Each number is 128 + 32 x the weight over its row's rms, rounded and kept within 0 to 255. Layers, rows and columns count from 0. The size above them is the row's rms in percent of the matrix's.

# layer 8 attention key, 96x64, rms 0.157, rows 0-95, columns 0-63
size [ 86  76  79  74  78  87  80  83  81  82  80  73  94  98  79  74  86  92  89  79  77  80  90  96  85  81  80  81  88  87  91  86 137 139 119 129 143 130 138 118 139 132 125 131 124 135 122 135 125 129 127 139 130 134 127 137 134 128 141 132 135 132 136 117  69  76  82  79  78  75  68  70  73  70  75  79  89  75  87  79  74  74  78  75  78  73  77  77  64  70  76  76  77  63  81  74]
[[126  56 107 148 117 137 146 125  91 150 105  74 155 157 179  86 153 115 118 115 168 155 133 166 195 168  56 182 144  81 117 180 105 171  99 108  84 125  98 116 138 107 108 118 144  95 169 153 116 151 113 172  81 117 148 117  83 108 160 154 123 132 124  80]
 [ 65 149  70 170 178 118  90 136 170 174 124 120 135 152 116 109 126 103 179 150 138 147 180 156 126  35 138 159 134 116 122 170  61 125 113 140 141 112 187 145  87 115 130 187 143  85 135 105 136 114 141 164 134 144 143 128 124  75 150 137 118  67  98 143]
 [110  72 114  93  90  66 181 112 132 132 112 241 140 149 144 147 157  92 132 124  93  97 156 104 122 126 105 160 131  89  84 125 174 131 167 125 178 119 166 100 179 110  96 127 142  74 164 155 114  82 125  94 119 117 107 152 153 111 158 135 172 112 143 152]
 [ 85 103  91 173 151 162  83 137 129 121  92  91  86 126 150  65 167 124  94 130 104 165 102  91  88 192 119 180 108 150 113 136 136  67  99 113 163 146 159 140 147 121 100 116 152 117 149 188 117 117 168 157 194 164 111  80 165 146 154 139 126 136 162 177]
 [142 110 188 185 144 142 119  21 134  85 159 122 116 215 129  91 132 126 182 128  93 149 114 126 157 122  82 152 143  99 106 112 110 125 149 142  84 177 115 147 137 107 141 141 156 133 126 111  50  77 121  99 187 125 136 133 114 139 160 142 134 132 163 133]
 [164 135 152 123 113  76 147  84 130 151 150 170 136 118 114 125 107 175 147 138 129  72  51 170 151 145 122 142 147 121 105 110 143 108 126 139 161 173 159 200 126 158  37 100  88  98 111 143  75  64 116 117 101 117 146 154 114 121 149 101 154 177 174 145]
 [123 154  58 163 115 141 138 132 137 169 129  86 141 150 177  96 148 119 116 170  96 140 128 133 131  92 173 114 146  83 145 182 133 129 103 147 126 105  91   8 189 137  78 113 119 134  87  59 131 105  85 120 152 107 116 137 163 165 145 147 132 143 131 111]
 [152  95 112 169 160 164 132 198 169  74  91 141 110 168 154 139 119 122 135 105 117 160  99 147 137 172 173  94 134 160 119 153 205  97 150 115 144 113 120  86 109  99 100 140 113 167 136 120 132 110 150 108  70 147 182 142 122  60 108 126  45 143  84 126]
 [157  92 146 126 136  74  86  98 152 137 106 113 129  73 108 165  86  98 122  98 161 103 161 150 102 108 144 141  74 184 180 133 175 177 107 172 156 137 122 120 164 120 141 162 119 126 152 134 172 117  59 143 148  70  85 116 136 115 182 195 130 119  82 107]
 [112 155  83  56 128  76 162 123 172 116 170 159 117 102 173 117 151 171 160 147 168 147 119 110 105 119 117 143 136 176 131 135  75 114 141  95 166 128  86 231 108 147 139 148 123 155 131  78 148  92 145 118  95 119 179 100  96 103 159 159 115  72 134 129]
 [116 116 140 118 156 149 145 152 122 118 112 150 194 106  87 121 127  69 101 118 134  99 126 124  86 145 188 148 132 140 124 138 105 145  26 115  84 189 134 133  78  80 177 124 133 140 147  65 138 104 173  85 112 155 116 111 114 202 167 155 158 118 139 137]
 [125 114 115 124 119 100 172 134 142 197 158 171 139  85  74  95 143  65 141 208 100  96  65 157 106 120 141 110 149 134 155 153 145 155  78  99 103 137 165 146 140 119 131 140 152 119 127 175 153 147 166  75 105  86 170  89 102 145  56 151 126 144 107 146]
 [ 83 120 203 153  48 121 137  82 135 132 118 184 169 160 148  90 144 185 156 137 139 122 115 110 113 126  80 105  79 149 113 101 113 161 110 158 144 144 116 133 125 113 158 148 154 192 128  96 164 155  90  73  90 154 150  68 133 175 101 116 138 156  95 153]
 [ 75 123 112 104 156 123  91  99 143  91 159  57 150 161  59 149 197 111 157 147 110 104 137 121 112 190 107 136 106 165  98  96 194 121 192 130 172 144 112 147 136 142 117 107 148 112 154 152 186 127 132 173 105  87 115 157 124 104 165 146 109 121  72 121]
 [161 146 130 150 118 125 159  98 163 145 160 115 151  48  92  90 135 132 121 131  91  45 110  96 161  97 132 103 175 137  70  90 132 150 111 130 116 117 160 127  87 144 150 110 102  72 147 126 156 163 145 184 170 147  98 159 136  70  97 154 183 133 177 161]
 [ 96 160 102 161 147 119 135 180 117  89 115 117 204 149 153 166  97 155  86  85 150 144  91 137 101 127 102 163 127 179 175 171 142 116 131 130  77 106 113 126  79 161 133 154 130  65 121  86  81 125  77 152  62 144 145 146 116 141 130 193 107  86 131 154]
 [143 128  95 181 122  86 111  86 172  98 151 138 132 124 160  58  91 147  77 150 113  73 123 108 121 153 201 178 137 163 122 105  90  96 111 131  92 123 103 166 159 118 132 134 132  96 145 181 119 171 139  93 118 119 127 161 118 125  60 107 190 100  70 136]
 [ 98 115 111 229 139 137 111 117 133 146 199 163  70  90  75 129 151 106 131 113 135 200 118 105 109 142 146 108 105 145 133 129 165 168 136 122 117 153 140 123 170  32  86 128 154 138 147 105  89 131 142 127 108 113 148 172 126 158 129  79 127 170 153  97]
 [143  76 165 180 172 128 151 169  51 158 112 110 109 139 102 168 137 105 202 140 136 137  73 155 135 118 154 179 134 146  65 137  94 122 174 133 136  71 112 137  91 113 115 123 136 110 124 139 143 142 119 144 154 118 116 149 165 132  77  87 143 105 107  38]
 [ 45 113 135 144 114 157 148 140 107 217  83  98 114 149 149 106 125  91 102 101 196 179  84  83  79 176 123  89 199 136 136 122 121  97 155 141 115 161  92 130 152  92 130 132 173 127  84 118 129 148 136 127 147 114 155 124 179 142 137 107 144 115  91  95]
 [103 121  65  96 126  91 150 126 148 129  80 189 110 126 148  93 118 140 123 146 119 102 130 115 154 153 132 123  67 157 118 158 125  97 121  77 191 102 139 127 124 144 151 127  90 102 121 126 169 100 122 102 196 147 225 153 143 131 141  26 117 130 152 126]
 [154 154  72 138 165  26 142  95 155 105 108 115 141 116  75 150 112 147 142 157 127 163 109 158 153 163  87 178 109  99  75 145 146 110 143 189  98 104  99 171 146 111 102 172  67  98 104 126 147  69 143 144 144 150 132 162 136 119 152 157 180 136 131 134]
 [128 127 119 111 168 189  59 153 158 105 145  99  98 122  81 157 122 123 111 141 135 117  75 149 110 151  78 141 143 164 162 170 128  50 134 142 119 138  97 128 176 153 106  75  57 142 100 150 113 137 108  88 100 165 144 104  72 120 154 144 175 142  73 162]
 [ 91 115 145 138 164 149  94 170 190 103 180  71 139 142 139 144 141 105 162 117 106 187 109 151 116 140 140  96 143 163  49 124 170 121 109  80  63 129 124 169 108  65 124 137 148 152 150 173  95 117 101 122 168  92 141 128 157 135 188 124 135  99  76 136]
 [170 113 114 153  85 154 113 132 166  82  88  97 112 175 164 116 139 148 151 193 103 182 123  76  85 107 132  58 167 134 135  90 123 152 155 100 154 153 155 101 123 116 150 105 136 112  90 119  86 113 175 179 131  76 180 158 103 167 151 132 144  81 100  94]
 [ 96 123  88  84 101  75 110 132 128 131 146 176  97 162 173 108 123 129 115 130 132  88 110 148 163 155  40 145 121 181 112  64 137 139 122 134 118 188 117  92 126 130  82 136 160  92 151 128 185 145 149 165 215 107  88 133 129 143 108 150 178  98 143 134]
 [121 119 152 122 138  48 145  72 133 133 115 122 165 126 120 134 149 119 106 133 127 173 132 129 147 139 154 125  95 103  88 152 155 117 120 136 155 152 138 186 156 107  83  85 123 177 124  78 140 207 118 197 167  66 100 114  90  87 140  92  97  92 191 155]
 [136 120 113 156 126 124 118 147 100 189 107  86 132  97 172 164 162 118 125 170  63 149 106  84 162  73  98 125 178 102 150 105 105 134 129 172 180 140 147 175  81 123 118 155 193 148 114  97  92 153 118  68 159 136  64 158 149 123 169 137 125  75 120 124]
 [104 148 116 156  72 144 158 110  96  95  87 128 134 132 161 112 168 106 135 114 135 124 184 120 151 123 131 103 164 101 124 110 130 134 181  86  90 146  72 167  55  95  98 135 160 139 166  70  85 178 133  83 118 106 166  77 159 140 213 141 135 149 112 114]
 [185 125 116  90  70 118 172 103 119 177 113 149 191 167  98  97 121 109  78 126  85 133 150 123 138 104 133 108 129 140  90 130  47 146  99 128 163 146 126  73 156 120 123 120 179 187  86 116 113 144 117 162 148 130 188 112 165 113  89 117 126 184 166  99]
 [100  83 152 176  93 147 109 122 119 159 187  75 126 130 157 129 120 171 134 138 129 171 119 124 128 157 152  62 104  83  53 146 197 110 142 151  90  96 105 135 103  76  83 105 148  96 129 118 162 179  95 146 123  78 161 160 138 113 113 107 105 151 148 180]
 [127 161  82 166 111 128 149 153 112  82 189  85 138  96 109 122 121 103  73 126 127 104 152 182 114 147  71 146 183 133 127 161  48 124 146 153 161 115 149 148 174 143  94 146  78 153 128  86 163 155  92  98 136 157  85 143 136 144  58 103 138 168 160 126]
 [168  99  81 164 144 116  86 127  85 112  88  82 135 120 145  82 163 144 115  89 162 150 171 140 144 163 148  98 135 148 216 114  63 172 157 133 136 132 139 143  67 175 143 144 102 104 152 136  75 103 121 176 152 105 116 103 137 144  94 109  81  92 166 157]
 [135  90 180 117 132 121  63 134 134 107 173  93  67 127 131  96 177 118 122 168 112  85 137 105 120 144 145 148 107 175  94 120  84 137 140  98 132 136  98 135 112 160  78 149 133 102  93 137 105 200 193 117 159 179 186 126  79 162 156 128  66 103 145 149]
 [147 101 149 124  81  83 142 112  93  76 116 155 102 120 160 117  82 176  82  95  93 109 184 157 136 134 103  91  81 107 140 123 135 139 101 149 132 173 200 156 132 150 130 180  93 171 139 117 203 131 193 130 135  88 146 139 179 113 109 122 114 141 168  88]
 [109 103  85 138 115 125 185 121  99 124 172 171 138  54  96 168 169 122 140 146 137 139 184  99 154 133 165 119 131 204 163 194 144 120 123 130  86 144 171 130  75 106 136 130 153 127 110 100 132 110 144  87 135 144 113 145  88 110 117  92  63  87  87 184]
 [126 103 162 143  93  80 163 128 143 116  90 133 112 133 127 115 116 185 173  83 109 175 212 170 145  58 139 151 151 149  85 134 153 127 151  84 158 133  95  94 129 144 161 177 104 147  99 130 119  78 129 146 154 151  61  95  80 134 136 146 129  72 169 124]
 [119 120 110 122 111 121 123 148 149 118 174 126  73 114  86 113  92 123 113  37 106 103 143 128 117 145 153 124 106 133 134 166 133 170 155 219  56 167  96 173 216 102 155  86 169 141 130 145 115 148 136 142 136  96 157 126 136  92 160 164 137  82 114 127]
 [139 106 129 179 110 148  71 162 186  94  99 141 175  90 131 100 111 107  70  95  93 160 151 126 144 157  96 120 102  86 159 184 154 124  94 107 196 158 145 101 124 149 131  97 121  73 121 119  78 114 131 120 149 134 147 223 150 129  90 174 144 124 128 142]
 [124 101 137  90 145 154 154 113 126  81 120 128  94 109 185 133 107 129 157  94 172 132  84 182  68 149 126 112  88 151 156  60  68  94 125 136 116 171 133 126 112 137 156 110 105 161 187 124 178 151 137 139 150 125 151 173 110 168 105 188 138  57  80 132]
 [135 126 132  97 104  84 132 224 148 205  92  76 135 174 124 112 137 125 138 123 107 170 105  60 107 134 111 134 148 145 191 124 126  83 177  79 123 117 140 182 178 141 126 106 107 130 130 139 145 132 163 157 145 130 171 135 131 142  56  99 101 119  96 104]
 [131 146 138 116 159 132 117 120 149 136 127 214 137 135  87 190 120  78  96  98 110 116  85 145  99 110 105 166  80 167 152 103 150 162 104  88 142 126 211  86 162 108  88 180 126 126 196 125 115 113 154 121 147 116 141  91  75 168  85 112  97 107 116 105]
 [107 127 130 128 109 175 152 125 129 152 155 155 128 117 142 120 109 175 138  35 123 133 121 123 119  50  94 126 125  95 146 124 135 136 154  75 145  96 151 206  84 152 112 133 120 123 128 166 107  99 165  90  93 130 181 173  76 103 194  85 127 181 151 149]
 [124 149  56  97 167 130 118 196  82 162  83 127  89 116 170  78 109  91  57 126 165 100 174 133 121  93 157 117 113 123 101  81 148 141 105 146 168  77 144 130 141 165 106 150 183 174 104 113 166 161 155 121 164 149 107  95 106 119 137 150 154 146 105 165]
 [102  70 178 135 134 146 166 164  78 168 104 190 114 110 131 139 140 158 124 122 143 148 174 102 116 174 196  93  75 102 129 146 118  82  91  94 147  83 110 147 170  85 132  99 118 131 132  72 108 119 179 152  87 129 178 147 157 179 121 153 137  99  93 112]
 [124 118 117 165 126 112 143 109 145  54  61 212 152 181 148 127 142 114 140 101  96 149  89 120 127 141 145 132 114  74 141 109 107  46 142 130 122 114 118 111 134 153  91 124 202 200 131 184 105 136 153 132 104 122 134 110 136 104 174 147  73 134 135 165]
 [112 127 160 153  94 132 119 142 137 115 139 152 111 113  89 102  68 134 127 195  92 158 142 141 105  65 165 119 158 124 158  79  77 147 176 139 140 107 129  80 126 145 147 121 125  92  55 163 206 176  60 127 109  92 158 148 154 119 120 182 126 108 155 133]
 [140 219 139 115  94 126 141 166 117 118 135 151 127 123 108 137 128 141 151  95 138  72  89 116 153 155 179 106 177 181 122 148 121 118 103 173 125  40 142  95 166 184 164  86 124  81 125  95 127  62 138 152 117 115 123 161  89 154 165 177 119 105 122 133]
 [113 145 150 158 150 102 127 136 105 173 146  91 179  91  50  84 124  78 193  70  93 160  89 138 147 109 150  87 140 153  88  86 170 113 134 133 117 159 132 112  79 104 139 117 145 147  99 101 129 141 181 178  89 132 148  97 113 142 121 163 124 191 164 160]
 [138  84 113  79 102 138 119 112 114 135 140 154  32 135 109 116 150 119  92 107 111 226 119  89 143 104 118 119 138 168 132 122 138  90 158 184 116  81 158 144 139  95 118 154 105 118 168 128 116 116 121 149  82 161  81 119 147 175  95 192 150 130 170 183]
 [136 147 102  69 112 155 113 139 124  93  76 149 126  62 128 161 124 143 143 192 105 188  79 209 142 105  93 140 130 124 106 179 109 132 154 107 141 163  88 206 113 149 139 103 166 108 148  74 127 127 167 132 153  74 118 140  99  86 126 167 143 130 137 118]
 [116 106 105 102 130 129 100 123  79 102 135  99  99 127  83 156 132 101 123  97 189 184  95 114 148 195 122 150  89 108 162 131 161 127  65 117 219 136  80  66 145 155 129 163 127 109 105 172 175 171 132  75  87 127 137 136 110 136 163 109 160 138 127 149]
 [133 131 101 178 147 131 153  76 160 122 111 134 118 144 162 138 176 141 127 109 126 160 119 175 151 145 124 118  78 164 108  89 112 200 106 114 123 113 139 116 124  64 142   0 125 154  88 163 121 163 145 124 143 124 106 151 106 172 117 152 120 122 132  52]
 [ 75 128 150 135 143 155  74 183 125 111 141 188  96 147 127  66  86 154 184 122 123 127 103 147 175 154 132 210  83 181 111 111 123 156 202 148 135 105 117 108 111 134 127 161 116 146  76 101 117 119 118 105 112  75 125 144 169 137 111  81 126 137  95  84]
 [159 101 133  73  62 139 153 107 127 130 173 173 156 109 117  85 173 117 170  82 122 116 148  90 152 130 148 168  70  76  86 124 153 114 153 134 113 153 133 120 154 144 177 100 182  60 158 134 165 120 151  87 159 116 105  98 154 159 107 137  99 175 141  71]
 [145  99 129  93 198 161 132 125 137 133 165 152 107  51 162 143  89 105  77 128  78 133 104 143 187 136 158 107 165 163 141 129  86  97 128 130 141 136  71 167 147  88 144 133 124 112 114 218 136  79 155 101  81 132  98 134 122 133 109 148 154 151 147  66]
 [168 100 180 116 126 241  93 142  78 151  91 121 100 149 125 135 133  84 125 141  74 131 162 131 140 117 133  76 181  94 157 110 174 134 138 184  65 124 156  94 130 124 158 126 126 182 134 146  89 134 134  92 185 105 111 149 110 148 111  96 108 136 108 120]
 [154 142  98 123 106 177 138 117 175 140 113 181 165 181  87 107 109 127 112  71  96 116 103 150 132  85 155 109  94 134 107 117 159 117 154 120 109 142 123 122 111 184 110 129  53 181  85 135 117 217 163 112 123 179  86 136 136 122  79 160 154  84 109 160]
 [135 129 140  90 103 124  71  56 104 162  81 106 149 128 103 131 147 138 138  85 158 109 174 120 131 137  87 197 150 154 130 129 131  88 150 125 110 105 179 117 125 128 168  94 139 120 150 162 112 120 115 114 122 179 161 200  98  23 147 161 175 133 130 149]
 [165 133 116  50 126 106 127  98 104 122 141 117 131 170 202  85 160 111 181 135  86 166 132 118 104  83 177 148  78 132 168 158 132 160  86 140  98 118 129  93 136 142 176 156 113 106  99 143  68 146 148 111  65  72 170 163 101 138  91 146 152 144 117 137]
 [112 147 133 145 150  31  68 140  91 148 168 171 155 128 138 152 126 180  85 120 149 161  81 153 160 117 171 107 149 109  96 113 135  56 192 151 143 125 183 130 100 103 137  59  84 126 114 160 105 184 111  92 145 111 142 142 111 108 124 116 133 127 139 131]
 [159 137 112 135 140 125 123 126 135 129 175  60 156  82 170 223 145 153 127 116  81 159 157 150 106 140 142 156  92 122 160  85 140 117 130 180 145  71  93 146  68 152  63 126 126 147 117 120 164 119  99 124  89 126 112 150 181 121 110 135  51 136 166 125]
 [ 42 110 154 133 153 147 129  83 129 111 109 142 138  85 198 156 130 120 132  71 112 135 106  86 145 146 137  72 141 154  73 137 125 201 168 102 139 107 148 140 120 184 122  90 125 108 114 133 170  94  96 123 137 193 147  81 189  99 112 146 152 126  90 129]
 [ 94  50 172 133  91 112 146  77 146 182  88 170 197 147 115 152 109 125 107 124 144 139  93 146 117 144 131 182 153 151 154 149  84 148 141 173  62 106  72 141 159  99  87 151 135 146 112 125 122 103 127 122 147 129 107 149 112 147 100  86 113 115 187 197]
 [ 89 152 140 110 174 197  92 158 138  61 172 166 136 153 177 124 103 134 168 124 124 158  94 158 149 142 164 155 161 165 146 130 120 135 153 109 104  87  87 175  69  88 110 117 140 111 122 132  99  42 162 109 106 121 156  89 118 112 180  95 125 156 153 102]
 [102  76 145 195 182 193  56 115 131 133 111  99 150  64 151 159 173  93 126 141 105 145  94 155 109 158 124  63 118 131 112  98 167 159 161 139 131 135 118 150  91  96  83 131 104  78 179 162  80 105 126 130 175  99 129 159 163 148 140 140 136 118 115 126]
 [ 97 160 117 136 152 160 125 119 150  96 168  31 156 181  82 225 129 116 127 142 111 171 148 102 102 122  89 158 110 125 165 148 130 126 118 171  65 106 104 140 178 126 105 107 136 131 127  60  94 157 127 133 150 125 158  80 121 135 170 105 125  88 140 137]
 [138  77 103 215 142 219 108 195  85 150  95  91 132 129 191 129 130 176 163 166 121 100 104 144 171  97 174  63 127 140 135 146 136 131  81  95 153 118 143 147 157 139 138  98 135 126 143 116 141 130 172 108 132  90 126 146 101 116 119 163  83 119 125 149]
 [174 149 147  68  94 110 157 120 147 144  83 152 165 137 138 101 117 131  88 136 110  73 135 110 136 135 112 131 123 145 130  99  85 147 121 132 101 119 149 112 187 184 110 136 108 132 114 187 202 105 101 187  79 118  91  50 141  83 111  79 138 122 188 118]
 [165 139 119  70 153 110 219  84 127 116 107 112 170  86 116 128 123 167 126 147 130 122 100 151 134 173 171  89 131 113 162 161  87 155 135 113 146 145 113 117  88 180 139 130  87 124 138 199 128 101 113 117  78 118 170 157 121 103  83  54 189 137 150 111]
 [114 128  94 195 134 181  66  87 101 130 103 169 128 150 121 142 136 104  59 183  97 111 113 140 149 122 166  91 141 153 119 107 187 141 111 144 165 133 197  96 128 135 141 156 123 140 177  96 122  64 134  89 195 104 107 159 129 123 149 105  89 146 103 159]
 [119 145 138 144  81 101 116  86  70 185 153 166 141 145 137 144 144 153 170 172 118 109 121 128 181 185  97 110 133  92 123 115 105  90  69 149 127 111 108 136 121 186  87 120 153  59 102 137 187 111 150 132 128 159 154 118  92 129 141  74 199  96 142  84]
 [194 123 147 133 177 107  86  96 155 157 167 139 110  96  90 113 128  83 118 151 156 103 116 192 140 163  27 164  86 186 123 157 112 119  85 156 111 106 138 151 125 164  75 119 116 118 166  96 118 114 132 131 119  97 141 141 154 134 104 126  51 153 103 145]
 [120 137 126  77 174 187 157  91  90  89 108 118 139 134 134 183 168 157  91 153 145  70 143 142  82 112 110 184 119 131 205 103 110  87 105 136 141 126  93 121 119 179 194 116 112  80 150  96 126 137 171 132 129 162 105  90 127 167 176 121 155  93 115  96]
 [ 99 140 154  87 112 142 161 123 112 115  80 107 143 180 118  82 122 117  94 115 125 182 172 140 129  83 139 180 127 125 143 129  41 149 125 113 199 142  95 169 144 186  54 145 140 157 121 126 134 151 101 202 153 129 161 106 141  93 148 137 140  74 141 114]
 [ 92 115 155  75 109 161 193  95 134 101 153 101 161 157  88 116 102 147 157 134 137 100 108 171 135 111 122 146 132 148 113 105  95 120  80 123  97  85 145 125 118 186 118  96 106 142 103 124 197 123 133 227 221 169 139 155 107 124 110 108 120 104 153 117]
 [117 168 124  68  97  80 176  77 159 129 125 125 146 134 107 133  88 144  64 104 122  99 120 163  84 152 119 114 119 116 148 122 140 200  80 167 184  87 124 113 132 162 159 142  76  70 146 107 208 141 143 147 167 135 126 104 139 132  67 144 162 128 129 139]
 [188 192  96 142 174 128 111 133 146 114  95 155 176 167 101 143 147  87 161 102  76 155 102 145 156  48 114 161 117 139  84 126 106 129 107 147 147 165 137  97 162 220 102  93 100  65 129 115 144 145 115 132  92 111 101 108 153 147 177 140 130 133 126 101]
 [ 81 112 153 106 131 152 101 150 163 119 122  56  82 150 157 141 151 151 177 147 168 229 118 115 129 107 110  82 132 150 160  87 125 127 101  68 113 144 119 144 108 109  74 113 138 155 150 155  78  84 176 126  79 117 168 118 147 175 176 118 109 131 122 101]
 [123 107 129  91 125 103 158 150 121 215 139 154 159 114 104 132 115  95  46  86 130  81 166 129 122 106 107 132 110 131  93 119  62 151  91 178 140 131 146 125 178 122 152  96 164 178 122 120 166 139 154 118 118 116 101 156 127 120  37 157 114 140 194 109]
 [152  77 120 176 134 155  80 183 110  83 115 111 127 122 119  83 158 116 113  65 163 101 164 139 132 148 112 125 103 153 141  87 105 122 124 101 197 129 135 106 106 134 149 156 183 111 159 178 179 126  62  97 129 171 112 195 113 126  61 141 149 154 101 134]
 [159  81 138 116 116 102 204 102 118 129 152 113 152 173 172 113 199 154  73 106 108 162 135  97 105  90  90 111  97 120  96 196  61 128 174 147 126 149 170 172 102 151 138  91 151 111 131 104 127 102 140 148 123 155 178 130 112 154 145  99 150 162  81  89]
 [133 128 138 119  85 142 117 112  73 145 132 106 147 100 152  94 134 142  72 183  95 127 133 127 132 126 125 173 133 113  94  68  89 147 178 172 170 130 157 166  59 135 169 136 121  62 160 149 147 144 132  85 182  95 200 144 128 139  55 166 122 133 139 120]
 [ 83 101 107 143 133 147 138 155  79 129  94 120 109 150 149 141 120 131 131 104 172 211 165 151 110 184 151 147 149  71 103 128 112  84 186 137  99 136  96 107 154 187 124  93 142 130  69  94 121  64 119 118 121 133 135 132 102 219 163 125 104 111 106  91]
 [155 130  98 166 131 150 160 169 141 136  89  96 148 121 112  54 139 123 136 114 148  93  97 114 146 122 141 153 157 161 138 115  46 115  41 164 137 130 113 140 155 163  76 163 113 127  85 125 164 113 117 107 118 178 126  85 152 145  96 160  73 184 191 137]
 [142 107  61 198 102 117 100 148 123 105  99 110 106 129 148 129  91  58 123 177 134 107 184 196 138 115 146  94 151 117 132 129 132 168  83 203 144 165 163 167  95  67 145 175 113 112 122 108 169  99 118 143 107 178 123 106 160 134 100 120 103 136 155 136]
 [178 170 185 128 159 137 114 137 127 142  96 158 121 122  96 142 125 125 141  97 113  68 195  71 121 129 171  97  84 169 121 156 166 124 103  96 164 161  95 131 171 167  96 114 147 118 101 135 162 162 142 118  43  80 103 144 134 157 160  77 132  90 152 164]
 [145 132 131 152 118 135 151  82 125 109 114 123  87 122 161 113 141 172  68  85 223 133 158 128  76 110  85 153 158 100  42 118 128 135 173 116  77 172 140  92 109 131 153 140  97 134  97 134 136 118  80 110 159 116 144 188 147 121 152 131 185 161 135  86]
 [112 152 132 157 144 162  98 144 144  95 110 106 107 176 138 121 125 147 162 125  28  98 149 150 102 144 119  75 148  91 104  99 167 140 136  91 202  75 157 151 104  97 152 168 148 104 171 103 178 140 116 157 105  88 155  81 162 101 196 141 121 114 111 126]
 [125 122 152  87 132 108 118  70 157 135 109 111  88 172 187 115  76 161 150  82 118 157 117  92 141 182  73 148 119 127  89 153 111 119 124 149 150 164 151 143  82  74 167 155 118 147  76 118 110 101 152 111 123 164 208 124 148 111 185 148 102  64 123 139]
 [141 147 145 146 110  55 103  74 140 136 166 143 117  72  99 198 151 125 145 144  73 127 168 129  98 103 131  84 140 137 142  88 102 102  91 198 122  83 208 136 177 145  88 101 162 121  87 119 123 132 151 141 124 116  82 125 137  97 139 137 191 142 149 145]
 [117 111 118 122 110 101 178 101 143 152 164 145 119 109 182  49 157 117 120 136 135 117 145 158  98  83 174 165 135  91  83  91 122 150 120 144  92 146  89 155 129 169  64 116 123 149 136 116 125 132 199 124 166 126  82  96 176 184  81 111 199 145 140 155]
 [187 131 138  87 160 141 119 110 129 150 106  80  82 150 155 112  73 149 145 168  90 128 111 112 168 136 172 109 132 148 114 189 118 147 129  90 155 146  77 111 101 137 140 133 116  93 138 131 140 193 220 100  60  91 178 130 123 121  90 154 123 114 174 162]
 [117 122  93 137 121 210 153  82 102 184  69  95 163  99 127 158 153 146 118 136 159 118 122 123 110 151  92 182 166  81 132 137 145 226 124 153 140 116 118 104  76  93 147 146 128 136 132 125 101 145 108 127 160 123 124 192 193  90 134 110 113 117  76 113]
 [101 110 122  90 150 106 115 140 127 134  97 159 104 188 130 103 100 100 151 133 108 178 150 101 128 121  49 110 116 184 140 139  76 166 120 128 142 151 120 116 180  87 153 170 109 166 115 197 136 137  89 127 148 150 218 160 200  98 129 137 110 104  99 144]
 [118 133 131  69  73  94 197 105 126 115 122 173 154  94 109  92 141 123  46 123 168  93 152 124 172 144 104 117 131 138 116  93 104 164 109 147 103 107 198  95 129 159  77 154 128  81 147 104 150 203 131 186 157 145 119 110 153 144  84 115 129 126 146 151]]